{
  "d_mlp": 1536,
  "norm_eps": 1e-06,
  "optimizer": "muon",
  "batch_tokens": 131072
}
Each number is 500 + 50 x the weight over its row's rms, rounded and kept within 0 to 999. Layers, rows and columns count from 0. Numbers have three digits each. The size before them is the row's rms in percent of the matrix's.

# layer 4 MLP gate, 1536x768, rms 0.0909, rows 525-573, columns 672-767
099:457491465412553542560494582478486528443483565444485422554439514444582495441481467467493531473498606522431455501506444463483511504400443449503522450546521384501475512469570470420509567491413505501386549430487486525509563552446533477465486455492548524494511539470486489518500478400480476423
097:584453467472472590593469546471532413492509486520462499461573619396525487536509464530543511497489479526520556477509449478442623493444525497570508455565438440489423578513563495515455476511558560523482501444492417566476506551431544509463479512522534458588616400474489497452429556501518476520
098:437570440552418377544547513528426508417474495400512542508541510430471474544519538526434407623454539436432477538553530425428560529485564531544514489454557521529435536423605539434522542537511522513533454512444525513443499498420482547489513605459589642468533467530454465490502564565510442671
080:589507498453501456520344517444456441423463459513572477480425500519504428473499514460490518531426386369488430521564580520560487434524527416460496468495449452485559468507406488420568473464562578530520453545550494521464522512523514549558482544482455581542507561566525541428488490638437556483
095:501491531502452557479504457517465584539559595486569512589521416474500455486555454427494533545451537492530558484372501559483464513434581477385531558536460463473660497499520449495387454506505510474501453424498519481510533481562482544461503483560481441560496466500568476455475459480563550472
102:481449464514399418494555481420508529418477454511557523515426530447523418527533565562442499425467509487551454479474506450418488498510506498448428647550527471486568494515501456488488546539546526456542500488473546569494439434528585456431571517555493519596482494561505469442521420550533553482
105:562587430549455496484418503575524569531592508430563422440454491591530525475463565416519560413541478497519554569421572473543513496451509490444410523468471459435522506556418485383507506533531527517485512476495474481432479490479526474574525549570484564506562543487466557519487493572482518435
107:493518457403424442561469479591547473477440566479436554525503512474524487516481398473536452499510513477554467491385503575568521499421488519497596473563553471418503570614499491524497547487504526549475508556529500553419473602403460496498454571495532523537580492473488470515522549502478543551
094:713461470575506432540463557548448560648557547532486449425514500426496433441540455466544525434514517482526528502448536486594511534480536450526504452424526432436459469645474558442509499492563448463473458494525551550487459446493473531489459579498409432499531511519539498507497591495508436450
108:518538497543415512510508524518470516559418544562448505507489558452541415463470459477467486572446554486555426494524469536543469535489545450517639448412538484460381504561576451432540478533551516482521500505580551396459470438508504510514486529474411632413555485467491503522553553470560538470
107:470442490317585568453484513548554403561490429454433434419502458460543489491373486487425481498496437475541563530517547438481362440531520534491516480527556464564622532535519479559487523514522525510502477505446467485411524469479536405413552524494433452476510464490450463495504473527539499485
105:501534508437555404421532434504538576456533582448452453388524549479584448553484565472592483570409483419478441545527446503481483491495468452463465416491480593465577488488516522574409463574443476502413533533435499472500523538506491549512514524445545470479548537504627486459528515535523516513
100:455557534549494478483474539516539461477483596567447527471478521479515465436473456414477551619578505395530564440593445500424485381395500500547460545589565448452477449517525570446462526495491423536458493497490380577416519536544521485495425507521450453467548540481546537537396512539516520484
095:598562432455516473557420601464513528618574576441363564555429416473510463476536489549543474466494535496473564401560461493532478508483532594563514576504437539533541459444468533559531477474495491472421528449515470514479448481573563467462469525540419551579505470458540457494568545449472385514
094:489486445585441488396523528462508448546448568515460577447492490512545567551529499506488573434564478488468528423507514442457453520535557519454497435541519488556572520501455541532530501434529516555425510607545528485597487447512531531532550477521472515328452521388543526562416611491541534585
115:544528537432535546569544526439464477471495498450436637507510547458458551513428457438539474574403606518471513520634472536526531510499378507502477469477616562579448562494497397504482542510471416528448561440513468601449537507568492462516519445452502513540519506498476384418493558466412557473
095:537534478466529498558565495540534392585460575466434484594515541500534447506419545515514539489530507439524507433457520513525410556485403448546538546510507525578439415451486506500499555506497512447489479449507511503524528456387555451528495438431508581565535554441440501538476558465393376504
091:480492339512527517428541451554459543564525426495553543587478516448526482626546538531601395442606461520496493477521450535612443545532491477483559443582461562529568566484497536560527460452533410508544447522484426476347451523501429515542448544570518542517515563406437405476412519534423525364
100:464472514440486482511479441522522549486418547506487523444534479470555588584459503533521454442486427433569554439475576514552498554514426407496453511518600416472449569594464494479510520545479481464520482470560469498571514486510560486448542438509563467510431552455477413519477545471490547579
109:561477501472580541511472490444431492360550488425588412465537490526450537463520508533529465483520530527480534451487450574490510553475498426507523474448495426421601645454449560513540495438547436536467417358556505533478481577525490413491571461414538588438573513514495557509456498471577487575
098:590463566610547501570567541480498519526513428495542481518484447552482425417482574518507497476534480456556537402420441488543492506573490441549493568559502522494432492524432474516493469418518458534395477418485503485568584447574389505487492441455633521410552554540469386554579561504460434473
089:466504454552546520481476565552470473522522457482462462457557453477443436531462383524425522513502504615455496465555446535497462538527519573541523453561564478491485547484460515419425516594516493499588475452468492570465546566509556429518415521518558526501453539587512570487549500551516524497
091:557449503519470492556555459459512496426447510531567506484478555519452535566490575488481499667511585528475518401488545552512532444503510526508479443491432423486506463524545460464459469573564458530437498484621535484511478469477391455484475509517472524544477486459522416528438560568604493601
104:454514518463541539481487485469630452577427574520587499452551537485569512529563504500483478503459568459618443504409449573496533499475570493431471406498480470479576491490536543583531574460462421546486509536561444415518401521519507527431479491529580427548464502606568473489537500444497545506
106:482456485543480420467475461436488402507495452547553548408450611525532515631568476462402507505483520582581488543509522491541607518483574562509540614463555410475521466555505447485500596598452359458438523457391566477574537431588433513515542475544407511533576524473554529538554517507451402543
096:497476541546546528563550544445479450526573580422520515457575444467443498497478583464483531495458646464549498569503478483519455504521532492518430473435501434435490487443541515526497497480559569521423396495489468511560519423451535601594498472607402530498471539507521508513518502467544483447
088:523446498513571525476523500452485508524544470487426468531441567603550483555482473458543540484513468544616471531474455455546510537556532600460590424447487405544577518488528419552472519613523498527560484481455469439465569437495452458390558492534517503412455522378415348490547530519506466437
098:550492504491509527445396431513466510469550469515583463567485486467514569597447531513502490469560457557505434454425543504430499524497498472473515481526465529517464379602494535565513520445529522523446533438449493521458476424517512481513457480520477413430489466477461464557531518475495489511
109:484391449475532483538505486485493502485437487538492497476556460509536510553510521520537540535482499484437558529514501525397519530443539513522416477415423446432505494555536526520507438437511467509455469504514515457503476476450569522484476497530536498538454512468546468431499482464474434493
103:453470514444509533560454527406471555565412508505537479480569482425551493455513486493543567535453531576473533484527518499527398397560475482430497393492475456494533412467588523480472461502564462496514517513524474464550442493455457463449469460526535503496528490442510516499524428508555513647
087:525467547541554434487527547475484418574481435451514505473512445548460472536494534485472552460498594397496537478533487528506431533420538506495532456413547471542426507561601504416461552486503566507544418536435435558413508477561397423510533494472494516454573502493454485509500492524480441524
107:456477453474548451597468595504511481533499505518424539468435534565407465487436530454519435544507485515560560493578532482478532560493530446481425503487466444530491490512502500486509485462444511417477505509537592469488465462487563538545505509435462539510578594503440477503525476506523428407
095:418544488438574474463581490446532448488465539549569476550449572431594534510561604521443422424569544520520510502606453532466574524504559478532551482456533457515434492516525486573523367478450440498430454465554540512541503417467539399621564511556544388430487502489497524415452531581404500508
089:544558489516597470566429411414509527497508529436471617435485544451541461481486400463540422438534501560531396527528507438486457469509564541358393442561482583457398515574497510529463463463550476506448522390480487558446470542547445509495486514480642555473445540559464479491562534490401518534
106:469527502514481485461574490453521506472400567514473498573602480462494548481488425453448449498461547469464548461524574578512436474395483472517523445546543466555482570428515462579518482472475411483486464441546558499517493456603556480505541621529315478509616494460494520509465488561590440461
101:348540522465508614494540510532519581477499533453516583501416474436536481473442463470534509437470579477464486505535524566412501456547482534498462541531511428563510502496552455432446435477545555539448483481468464538501523496474551407476466551470533553519428521531478505517434540497434420503
096:469475465444525516528481483535520442572572485470454551546518462421510410474488443539510472498552476467431568485540528446526577553500548548491585492477475511583532475502498351506515539567477497434463469469454572474452512525558499516470512422490609562532406454496390516519491547468530467578
105:409492461373422454494489563498558493500516492485578506454470545513460531437522412631545461469433419479512523463537512513523462462548457537460466546534491409557495429629543489445549485516477463462542541459473400490385477496499528473489464464564490585459423491555521493528496435547535392520
097:468375522485569437494469516490454508545505519535385541443445549454493574536447522606523519477494524525480510517559500531479604558593498518561401478604520563561473554440426483610525489569570402481538557476591550506515528555485609409428544466576387507509483510506499470535429511516462469555
105:488438418475469514484467467463551538565484510499590477599519523570477485564563436519503510512521448525493532428535548422536505508520499403466521522415484500438531513564493536458525404522562459534564392415522555525495586525555491502592473520403452546493508540478458507461428565549516435534
106:441553496390451431553407495523539490495464564456472531414520458505507610489401467507557488552480581519451486432491492533555499563502570492507492432566593443488522622437478501547496508551488547463513388502508466541523490466588600514592474492429488488508488535526567497422489555481587447484
101:515450449481474500495567394466517489498439595480520454531565400476493553505423583459489393561495559515602482518511512470462525495520412567442527528504521463469561600549478470533606490522505457410507504580575580425407505495512489516518508565473440450508577542491520547525523489518550478552
087:532454518447576568494555510499595438478571476475504496504481483454573498551504538484543510508379461441467484492506451526559615530538477507583471433469483471528556606474513460494572439600495457584520457475544508490461495568557522532462582491479442467543479456448480515484492422496491510479
105:604525460490557448478473483531416547433475629510528470498544605503431601444483473528539489483504547489480579469465569468492504494488552596440441476462411502460508597458601541472475580468337523526466499516552472496500589523565479446513494448474520465538527483511467453461497509525434497430
104:535520503448527524481547481535561450463496561512484483435436465484528483434433467480472503490477470445480482487514494540489572578457537428520588397499554465500551498486554527551465592489564498528513412551490522449448465442523541565510382511484499463394504529544548486519590480486514478425
100:513535576411515473518485484519557571527490570450559492536431492451440471441465455541522394552463564505465551539521560477453502435448549473488504478485501455461581487479463492500522490435558409459479465527437412541601621546520500449398552526493457407455526508454469490509543491559504485515
107:537584494509485479488467528378451527529445468493528429473563501547421515458517564478460489489484420459459515494515482464514486584472473580525536545434538491565547492448494457402518406472480469498499551530539511520524511472490503513485491503445478599464487516467512577446383461450570523460
106:525426552535530530428539516562525526510479548531615469454522429449619548550436523493471464505527538465614468442413449526449471521503432452487570519495571501499508513438525552585516537444428465519472500495454466429476522486599513459538608509446541444548418446509497449541500454518494414525
103:466635562484465539543440407466606496426468462510467531464430601616601443499505518544498502467545470477543583438471531492438611540445544532521512438503416510434540418578598513459568512444510583516554404441458528611490476482503504506485527398465592488545568456502483536585459518475532474454
# layer 4 MLP up, 1536x768, rms 0.0972, rows 525-572, columns 672-767
101:558525433560509451530421485468483489587424532544520454536520508519470521477471498479444469496444449489606487479535601554500454442522573497485481540510551556465574471615561508458522467561538437620508561557497462495552485546451594479446537518546464497521544503488526569473461452461482541521
097:579521555572443459539550531539553584493507484526578417400524400453508467517527525420430563554446465584512423473443543438559567487583494549492541468476448524497372483445531560390468494523561514586489591473533501450447470480501495570565493540488517491518561430497425484564514458436454486476
099:560571501550494563482482518528524543561482474559417503408494468519506530514544366503408477532416523444447529522435514539492526501599501544509530490485528644509466529500569404551440540523555490532519466450477423565428520614454489530534491297538512463465598442561531449516484441514515522565
086:633474444621466495454493477626536459498418545500354431537582549452459518553490430513512561468499527570510528483516541451510465455465456436496498474433538511497529536479442514481494404601498529570510581499632603530511523460468417529476619517483548505518542516475458548478525553514552467486
099:561480457512478501459575464540527510483496530539522517510445562509502482484521512501515424466440438505469532474613564504575506520499500535472541437500508476504537584580505514535505513451470508495442475477674495450476631555560448516500553566442457444471557514417399400514475436472460458563
101:574527508485517588467411440462403502514613510504523527573452459481370540524510500443482471550583519533472504561472507451518436472485439441482539447471487591488478415467521524526401498591608456527452403550484653501442447507559437506477486580437460585512488451495543460467481525506432538501
106:627501504521462556544497547529525564463523541455433513518546399473480568557397580510532457534391500588433549524408458543561522632507556457403449566548527497428421489523534498494487561416513621499495461560467480463514535454544541412533457466508539530488481527456507512453534572519449450469
101:489521474454523561467460515506443537525511510465495378483521562549483519465458515559528495497546499489463514512478521456502500543509451515466405396518452491526481517462517445497508539404575506481525471534437537504523485487454495594514548503558496537559555534473514494575523495503580533523
094:488526462382526567374487472401553524448461485536420451510541545533553546463459480512449537432456467551487522446446444552448544419503545565506461460499528611562504423431611532491559491495446516443504539483581486500610531553561496530482521519518478435418487527458482527437501477453521453539
106:373397513508537486591376536531510468528456581494465553555479542513479572531560502544543478523395590487443484490459441582555526522465498537539454475496482444520499399454470443493490478576490462466549510431494431475608483546502478541487546418429540466491554524526472515560448592454449423506
106:452455432569481527535564501456448529440421455472527390476516529604512505440542454525578568495518499568514537549625525510499531572526431508536492552456511520472474485539512464483443498477573529532505572420485518514553509566491515407520493478498656440495562496484488468508522574437483456598
105:491509491424452568568563512533474426401410561545536469452489571492402403529481430466528480466509524461455493520515494408476534553541463506538542600510500505494453529492537510441482439516457444412518461498430475502537487464462574500485435503452588588570531560522426481578567534529527476518
102:591507524585466476474416442533503486514513448388495547510549504584539547470474588610507421528515552511531661495517444488541556461482506497494464467506520468486578409418421556508555491496519571507487457635523479487459410466540522494567538506350414531509403440562475522372504519527544504475
095:528541516496385545421544498491595599482613458474542472559419513398510520492455465551537481531519449579476529515538494524489553500464388448486483404518410492500575461538522446458430442435412499537632496569435387536533494557510458565502509360585498532492462556426551522417518503559496550435
102:474601483522493506554432522440571516534495515547559475474495511588511537511587396437487481587512492474468542599445462547496519420596565499469463501484509539561475587628551481571568484512578426435525481461467491495513499516486443464521551488459503488663561472450515464540541577550404443485
111:458464365527594534562478449617459452569525587486484390492389500529564496460559480505511519455500454478482548498482480559464488450544574468471553606381426492480489518467473520506439486476604436484534546554485433489532572503510417508531483433582490519493436482384494538432547445544500462464
098:494480515472444525456440525578430457557553533553433515493556516536493529489463611439477502559421424487435496480449496529571444522498526495506484514513581368436392533402485596422562561586597409447451417403531472442595388478456490428501424487574535488456419468527408510509510452536563489605
095:560526512472482453434480487473512545486482547531522512516529438577528523544508521534597538475579490505453564430490514478550515612596529507443505498567416560513528496568506545463516505490567462546569478513488482523499479491590463466541574524529513534500456473467430516523447474454419566516
099:467536596489464553452547456515470482383477511518526515427530476461597494526564520511484327439424419469509523532570509481482504463562432481526411526511533455496469418537473512443534474550422607575583486420451473564546595491510512502527485498489484459441528414464523437524522446418587502501
110:510565499501513518490485481569464561431520517501507436536500501488478505482462421471478500463468486455445471546564601434540460587563483536500544526540594501496529424464621547520384507546526573484461517522535429495517433461505542453439486498447449398546511532478481534473489446458572560564
103:521545541440550466511487462491526446488428568442509522543555530462505471482572478534470491511448578506526555504433424532488436628501459484486423537406482574506516594515383540425514497467374402468449444569505384508494492410569454570478444503462528482495552481505504397548523638515573500496
088:517581417513432457463380413488411453584457496507460470447522518398489553544384520521454552614483534522451489481549454475445488500457527482571559527485470567504492572511365460557526500514482548435498444441623562491469506473536557557480475551478452551513480554475487480542430546490498524516
096:424562524541511480441533535538569477502498543490499480602535540502494554515522512369500470591502501618466495549462459451546487540409514500537362452442534593470566567457457513479434496511553533475526462446433541479413481473388489486503530502505533476484514423509569519445485512473523494474
103:569447502546539532442525411507465543458508486474565481474417551518473422480547419522593457414497489431480478436483506556533421510446508489566525493579599515473485558522451487458497564548479525475535380545364532374465496435558496497457592508500514474464559547555467379475539493577454505521
106:492526410509513517523477524479509558496601502498477526499426472448468524560446592480426490567505466475456532483393459470487477603534523481523505565505527490488491489459473569531519455459470515572610562589453437483495480523424540541520523418454514422580465449461522470472456504558449518454
099:443492537517560510542544534452438429427528598469541537546486455395556504577479527565506465547430520465530458510505540498544491509502500501448554502419508501446551485464546477602500520467494505477554462479504593488471468484396514585438594518422575535503521491479525555560486422420613505551
087:518525522429467533397539466420442552521443459483416553557447554565512498490531554533563436504512440525405556569467534488502535464417508453472546514431498426512544495424378562477446425520497507492508538455462511455485571522424426535594519497490521534511490491478527488444539581509569498429
103:483530537493508448467466489518484545507464498536518509472457420484468452574447591583548518596471471519557573414453516515446471527424479583461523471508556520487521475532466545486502473438437573476511513469409520556454457600414460550471475468573516456570437507543521527572553504503586566592
107:472525563510570509542467552529465544605507540468472518468557512577508410483515479431547582476553504463431477439544437524537497577400523525527410558527458452412490471519516505514534555570508441470553466531428434548517512507442523520532483526561518554548504482453455509510457447519542505441
106:509596421386499501483483534450512540471465512610513454525425504493530503525485537471436527457526493422527426539505517498448447437530473501435441560428510498515492548462522554531467381541520466598361456518455447494618390452457514526512543521472535519584556486510496528479533488466625471481
087:512480491499581516435532470454453499479495417449575534476590492519549482496524438552518555466545524512545559486434572465484463488360450584541516521532433492512467627548595536457490516596489418506537495425487426450479544510516537513615569422511483492470458471479540539440533448602450435516
106:422465473532485549503417595537462513451466471569486542475483472472580526507461479482374526505544429550477511584492421519474427519439528459552476418552532484483507526523491524541453454443563489385489550483444536554449608525482464556546479527478516531479504551486500452488525505450475548520
090:557526461495438420439455452589533447429530531515499511455524504581514468521536456461454516467420491462390468604475502471546587500566529480583448464439528485472526471518510509536469468473517464582511462526562536428589497478538487528471559514659566525526492498524443521592535513526497537552
087:499505572488496583543675527539603467567506556549460544562525517425503466452423557519451578519653545592450484455477467462431541428490571507456385483520543475484576529541533531557542536506535552547583434454446474563501467526506472493460492475446504516497474456514499435538454434459477418540
109:429526507486409441511527461581449484429476542547504554384510457413554394490459465493447480519432541463418603515496517528434442486453465496518446484490590474484515498501422530478447573564521494504521502497531475557459545500496530547513465580482564487460523424529452512591482529433455534494
087:336514482413471637458532563493471617530587549493483571498454531416471470439453483510427467518466529449472561453499501541481411528532526606501494558523551407592585552466533476459475484438552512615451582471494480482552552535418537558417459560515532463602422483512495584570466446449498469481
096:501506470504534521567423447447588475523534531437408490525368519512527556479507608543438595481537507544451477493477438467486482592422495487447603516565507541481414494528567526529490459545538488457471473470479529555359446593481474506548500463503520482484446513468472525549478506537517440418
102:528540480530476527483463413507498491456403551493443493522518541497496497441551454540591485508529588555398539485489459525510405512421453486458500519532522513447616595501487564569598430477584502473544563519410539496490629489553480468483580583541473421577473468380497499511460462565564535498
097:508598438560453479505475496480541522444448475527563506469483485550453471423465467421512485465444482516566516489394501425554454448412599557487582504441473521540509512550509536534565435527496672502521501530475523465496513526492426441513491530517485410556513480478529554469496493528513557491
103:535455506543496510493451523583539490530546591504450497503592444492564549480519467413458450512476478478556505434517574540591484534477503516583552561484516640518505558496505500556451474476523467510525509513483491427473529557498539548551537517442460499459512510551549505542458498570508467451
102:516488528586608609526565521436551429450548459527601514547546505461546506555512495527472505449505438485437554577449482486528483535458492434540458582528532511563489485497487433462536526518422495495522580535533500504570515537405439495385551492449536459527462514484487492600454543417481607516
106:489530515545454574443562485481526575565468486508548508551533459431557520481523608505567443508443441447487465572541536499525482536447436552482508506574430505506554558534547414524538461442534410516505530517532549483597519545500615521462514524433470474538448504541558393529528422408545489431
091:482534416539594438486568522480462584520448480474483508542408492533454574481432480466539545530512528455449551456486468527586412505496501448550529519496424463510505391445505513483591541450568508415454465454457444516469462565493531478479468527530576515539524572420584453562469475430525515527
100:482399404552530460514525505504513562462496523432431479495586599548493581454517470507504448541504475517591476464443539442416432442569469512498587552471433443486478471481649576389510539476568485483439537486570540526492585507434487470504482600437421522563420430461494533415624451495460453504
105:492525467492590432517463443377492474599510466529450422426495509527488523571458498582534459610494433518470547501521452452569450437524474595482535431562460503435475496501502504504489528463495427552491482450511508543606561463451510484499569496560444378495480522451524479516525530588513595606
101:457474450464532498427552458549414472519431423453468569496403561453524460496542478493512555434641499449532533458514449536493476435562503495545515559481500499546470474454403560628605511461519546381389474501531549517541475457458475537539524408505532507515473523568495468542434515572424569580
110:506462487568515519503466521511495561453568439506556439579481596467524502448431563464537520479475453529542514457538495527500522485431462606493513471425476540460573533534566523421423562597469573487566547480388473532479408443492534469513382550487475485431391457538469492529473514497504519609
100:578483492530524516487541465485491546470509582454621412488484415553541515494561583483486533599438535601568529471480535540487528494517488463447491514476521500441383544519437468569448538519385384589460467457470540462487415593539542535483573545514450490499423475436544480500479468497471460620
# layer 4 MLP down (transposed), 1536x768, rms 0.066, rows 525-572, columns 672-767
098:574535475545500467402515428522423453468517462515463515457471520523552479535474632428476475552428538475460422460559457542498462554425581518392550484482563446528499457517520366481545491527535418480455350526522549456553559476525477524514529485461521581503461535432519445469415537473541518546
104:612442498462563463471457387506492537496491513471450527581464533473473512519492466507575620473481576473543462550436530539508457509441458533505472493533382438477547558490550568599417445514512484494456469494501581459572499530533500484485594478596532497495570645615469498517588452418517498506
101:448527550437539461456500547507484498519441494494480523560450483445532445499497536432405513465533483487531489568517476516476450491498432469569593409503429565482520576488533514495519454429525440457447518432504477494434531510527448619492446532475540385589400452555510411541545485445397394447
075:422437535540544436507464460552471547456468531492510533477513454513510413457491510462486460484550403461457520543488467525609514570563538513541484465574485438429561457469505561483535501426499435452440523427584513559426488480543542479604517504619491564460427518438477519487507474476447524523
100:489503436531565432439482463563541476530521504502597460465536397430496513539524522542546551515609491448454542472518508543444436417455577471466565567515554492459538481543534489495497498496596458481420485539531549480538622464523428502488467531608479485547518492514505553415601443524396533527
098:473497499508552549607471578509425423498489498481516580555501402445547449535503482520597460489495483507492462473493558434462420503600486542509528453506476510477494482583476430550531473535438476585427486462477458457502444490400499438469546561477444525458486487526531411587520562435477392446
100:497512567482467526585554476514463480418483479501470479396496472526463528509538536514478451482566469481484504543431508543559496493494517417483526467557595431409483586559478478528499577551485438563443474509562459439481526517555534544501500449565480543592504482495550479510516496464401505495
100:493481523507511483663486452445542421419529442569441523426488445610536459550482564538517478499460430571488524499472513501473476584547553544458537516474485446489556478492533557434531488436451424392543537496523448516487489574574433548500480456516478470505519513518433570570490456570465531440
099:456500503570494489486454392409518532498472480480429572452478471448437536501484435463550413563490478469413502519550501430459541574521461584566502567509489492549577529492507566527376461538410538445569383459389514529508456484532464565494498544489511448552502502469520466491582476539444501514
111:555467376515573510383575495495562458551474515507561408498416555514512516482545485427590464446558556491337496404554536474410474512536459519513442525494452531538417439509466488587580523540491469462548554578485531469397442449520479524508536558528500437432495413568608486467543596508507487503
104:480397531502461559545406491464547474549538525562580391490531485569459509521555395508536484568445430523612518512575440504521588452503523455560484467568372544558491526502440509471490493452671457535511482506477450472583456565510436513514545502451534467449538413430491416386508552467531494663
100:512530502456488436455480479547442584487489468479511567634521446542524515480507581418517463559603527488443498489527567510508481492502480487493529505516421483502428549492470459472507565620511485428523429547443461558465396446573476493391544527614465531554567638504605467479446455575485509561
099:533524462453513442524485446494480468471498499468543416545521503511538510527472482439543502484461445517475503474417510441392480443589467546550442558604488503542515499539520549504565493474385491531475572495496488515501552376477539551471527487553462578523621519535571465552518540491513538520
098:509452585467518535535456481521527518562533487468385464485487539554493480505527502485498518401531534481492421518505494492496458488542477595482547616605540443509517530578539467483587479521493518501426544461479533360544542414550523597501493476580442555455496429431563548453482481574445489483
098:540601457482556485561503481540531560427504429496446481507476496406560456491566472443503540502477526499478527515504483497476513464522620433471562476570441553519455503485463517492475533518465475610564448486587462460487503502525514585554529382478567502540498468565404532573567455483387420434
112:474490496485473571513552528559520462468431565425500498553491490481492437439488511507538539514554505556601640562484528560477476526553494480496524505426451541405435544499544488508500486374444486525535527551511492545491457525550529540462477513471524473460415437519623489480453580520460439434
094:518507521512477414518413558455480488470555472459445493555524486520482494409472488526474581603478430478550443407470517513543436469546538424444534516557517538551488467524422498595575491531443397493445524489487482485570399480432491524462436463492431538539479434322496465516524548542441453515
100:576566539469482473517540505611528437557557540568431560563519597530542544496499493499498462535527451516504464530560510485489467520500575579531527490499481511463415434478476527526560482424501542464516482526522539642547435496465537507461474522508384550494503477556520559503439536503440472469
105:619442482414507598480504590533502511447494508556396534413509480448529531568606516540498472401502435557511557455508472356507467587546437459585510468496502529462524376511491550447598603389510478482422479513515473474595516514524505500504497509509546533484471507534475527511439427525493502538
101:437534571513543557530517479503403432516489553553575454430450558466489476587569488601458525465525490480516478381472464431549499550516496509503496490542548455526399483514465479512436593459499467539517542430426561497446512519399526621506451505447504531534578517555592471478406475447531535496
099:498493594591540478532477439473422431580538539435463440491548538548509543519428414490510542455529459489569519446419458526456460546490430506440416401456509477438567446500551480471525531480476475518513472477509434528529486551492471559501523470548555476546504385444632461506479563490571451484
088:637476539508524596532497562509505431487548617514534506423512434465582479404435491533468423387540534433490485574417662605563513500528417464479509491566420484510558402495543556460437432507419487524482501549420490511496497531463469497507425454501464493378501594453592364471538450500484535489
097:503479525572488562479502493449541541576483507425490460509513546501479481499576536446488556470541513545601430558444519511512540514501475596531527642493525600498489475379433479502435537554561458417487497525446518470389547477564513519597490539452511504501382461465550461498515397495510525601
102:456526549557458530522441495586537427537512520508506396488522537469512497434460491429455490477483489431507494557450468459410530474561423646495501547564574457556425484484506574579485515502546477520492569535565506519553453568516498551465393562529531555490520433459480435537489470463468541536
110:541530488469452431513501442437469490417497448519413671509435452463497461521518390557610499396519522546570456476414494479447546525534479535403525502380519508497519458444543582526558378490450588549585600492405481509484402497480538535610467480507589462490462456486482476489489610519529538506
098:456460469621420455464530545520530558655446508553565526501478461503462534459443456447494529484534528478533427454575514494459521426475556504497520493523481522496519502521495528514515481488512534506515487536489533462578436507374444495447482413507493497560463431633515491456508486531452504522
081:456555456518538485528416420446550582500544495593451440465418497410499530494452439432555452432500419514515505477485556573622515502579604578522579478436411531483539481518534475506501562555477619516502549543404537407509492524403465498548510586475464529479545508472476464503471479489571499501
103:415544461491473577488499505493424484450412441550459473494476520509511587496499583485510533500475547484544522569566529564526515479428572456474528492503546552436532545492497555489447466507503516487515480448537478364485641517500594535469409537510439556469513531504421581458402473486431437515
101:479551584534534513477605510443543519492541491442462507546524522446458454508482493562557445465428477411553525576476575470499490483603461454512495532530483500567517466517419463489486503520556432516464482427507509527487500487464365420550517534485531516562462487544563446533481551482595626521
102:485494455554446505365436531521485469418482566563463445544534553616435471542423489511489472500522528589457535597523494546468438507477406477480591515434491552440479633471397491491489511400509635568436457513455439563595515464453520539460434535475443495483620442605531468449585447531494483576
090:502452496563442556446377501571528528477422410515536493539543551537523496547560450435468482456473513452506533438550436531547566424491453457579466559409510524494398506503502604493422521477464516407461562475390582496584467595579504528488481493450489580428514471520507492538518605500565532507
106:465582540528519490431517466470435473477516508501555489538504542509490492471544423518527524519422583546509584419515566473490537541503623538491492402498513553498491448522556489499492456526481467490386447530498532476518519599505546541463549476406424440506580559427547520520480501564512602490
096:498518478477564489527512532464446452510499549502420443532392544423406501515468484475507506463508493529500555421544520512508373484513482510586529441548436502593475501477517571485479468525494502488409454527486472510548512488457525600380603507514492475523537568487487530537477427475533460518
080:486397490602505507470486471472444377527448541473541583429478505553583473531513509421533490451513512510540529535506559510489487448502514521447535499516491529546476551547485412513479474533543441472513516426485430442592489465543495543604452506464490573462499481547623493503526584401433548537
106:529532456512578572535531515457429476441539479532430484471527451499550480501473502413551476449450451456451490507417474490502543516470415493458491401533474512558425432421511454476499516445436546504560628425512435441531541493517492503536510493500555468495452468516508432451454415530430514471
100:555518457604542427512456502465456488517483490504512410449582578499501455534435446553512428503595449525502460463497494424536475512413445593479514495417521591526518510528480544511560499554576514531537569498463486457496554464438480475552523478447509464525494454491453474527456551512560480476
096:527479471419530442464575550533516534561378472486641548425460432477575417478495442516536435532419526556559492518384435566532457597467396596557520493477585537527456542578546538434500433508479543551469450403582443506474503568508563541482536548534492515551539544527615543515470506475529562491
101:454521526466537548515498427419585521484532518517491474444574459554538523519430575375410507450430426432609561501456460500539485437461520494530510512495453475477493519456414487575414499513532539549505454522501517421570391493541509467501538513457459454477554509538492495618453417515535501500
098:500521539547471442505589498469543490575498503498420520500365491399442430502474484607509477542439538509454435501506468510504489565482424573410521578503360508488506584428493532537501496444472597491456431492457523478539474538438520562440397518476445484494520445494566423505517484457568523502
102:440495469476550446500533468490444475542491539438497507462502428606509377527467486417492508392469541504503513470495504507524477493433410439552585467510425459448504525508461481494559458505518416497431448507519481502434562547508513435515629497570486488536475516495545519456443523483483487504
111:525470555579474548540508535416528477588623508518466491391442444508514471453408492487504568485546438499532434450416514506532407487483580523503485478433470464556514373448513531439516554532504467502561392447445517522498483508506448502598465520458517521462440509543459505467508504508585500513
108:531558540500543466459576417523457473558510580529544496491487638437494497546514426518530483503513532489456489465514581498528546506438415470417572505448457500459525581545525461513425493468468515452480527560482503420514525553496543510479591502510442507504476428516559489435514490532538491462
085:461392531619523526440451536530520529535590463506502499503506487486456469525467584514468484539569530479500615573456534604471499488525502453569482481551550506478529484502625507544540448479525506501532492434413430462561553527496496496544442474494522471535413498499579521475502425437403513508
106:481486509526474506580440510500584464455503464495476508521424584470409482410411564520533515544552495585498534544543548472502526470488460498509553455557576578526510456424549525437474542458452506502473548460481519535511488501558469543479516550497500509598483502516443541425491460503487514457
108:447501485578532506433449533532469514469532426508507508528528493408492480545501504507461543482404499489466420449525542481525493434533389511546611498537540516548538484594573566520527455511570539524601538502448560479482459442460407483422502469497478470498452537511410416438544517506541532462
101:490593487479555491540494515558538409463456442442534536556445451482533491504471583519464529465417497473475545475515520531500539415485470570419506497585500521380523423520591498333450620489563541425504528536455451526467524496476575534479476444410459524416520450464539453479600499475491542451
115:611492473507645467405605462633396513546499480567438477469491485488533420507498583528437466508419506541468514516458558459429515531457522502471521433515477511500547431504476460560480454475523461546526461545486502450606457502501527535504440536491544452471471563569482462459568461502496507511
110:484570426448478539460522479482519471517446520509434547436416455443517481497549482446409517512423559410438446526538463532462479486525525511538491479459455468458471455443540521590426541504589410591571536493409547447557449546498489455530504467456538533478608386439514493530557471438536591492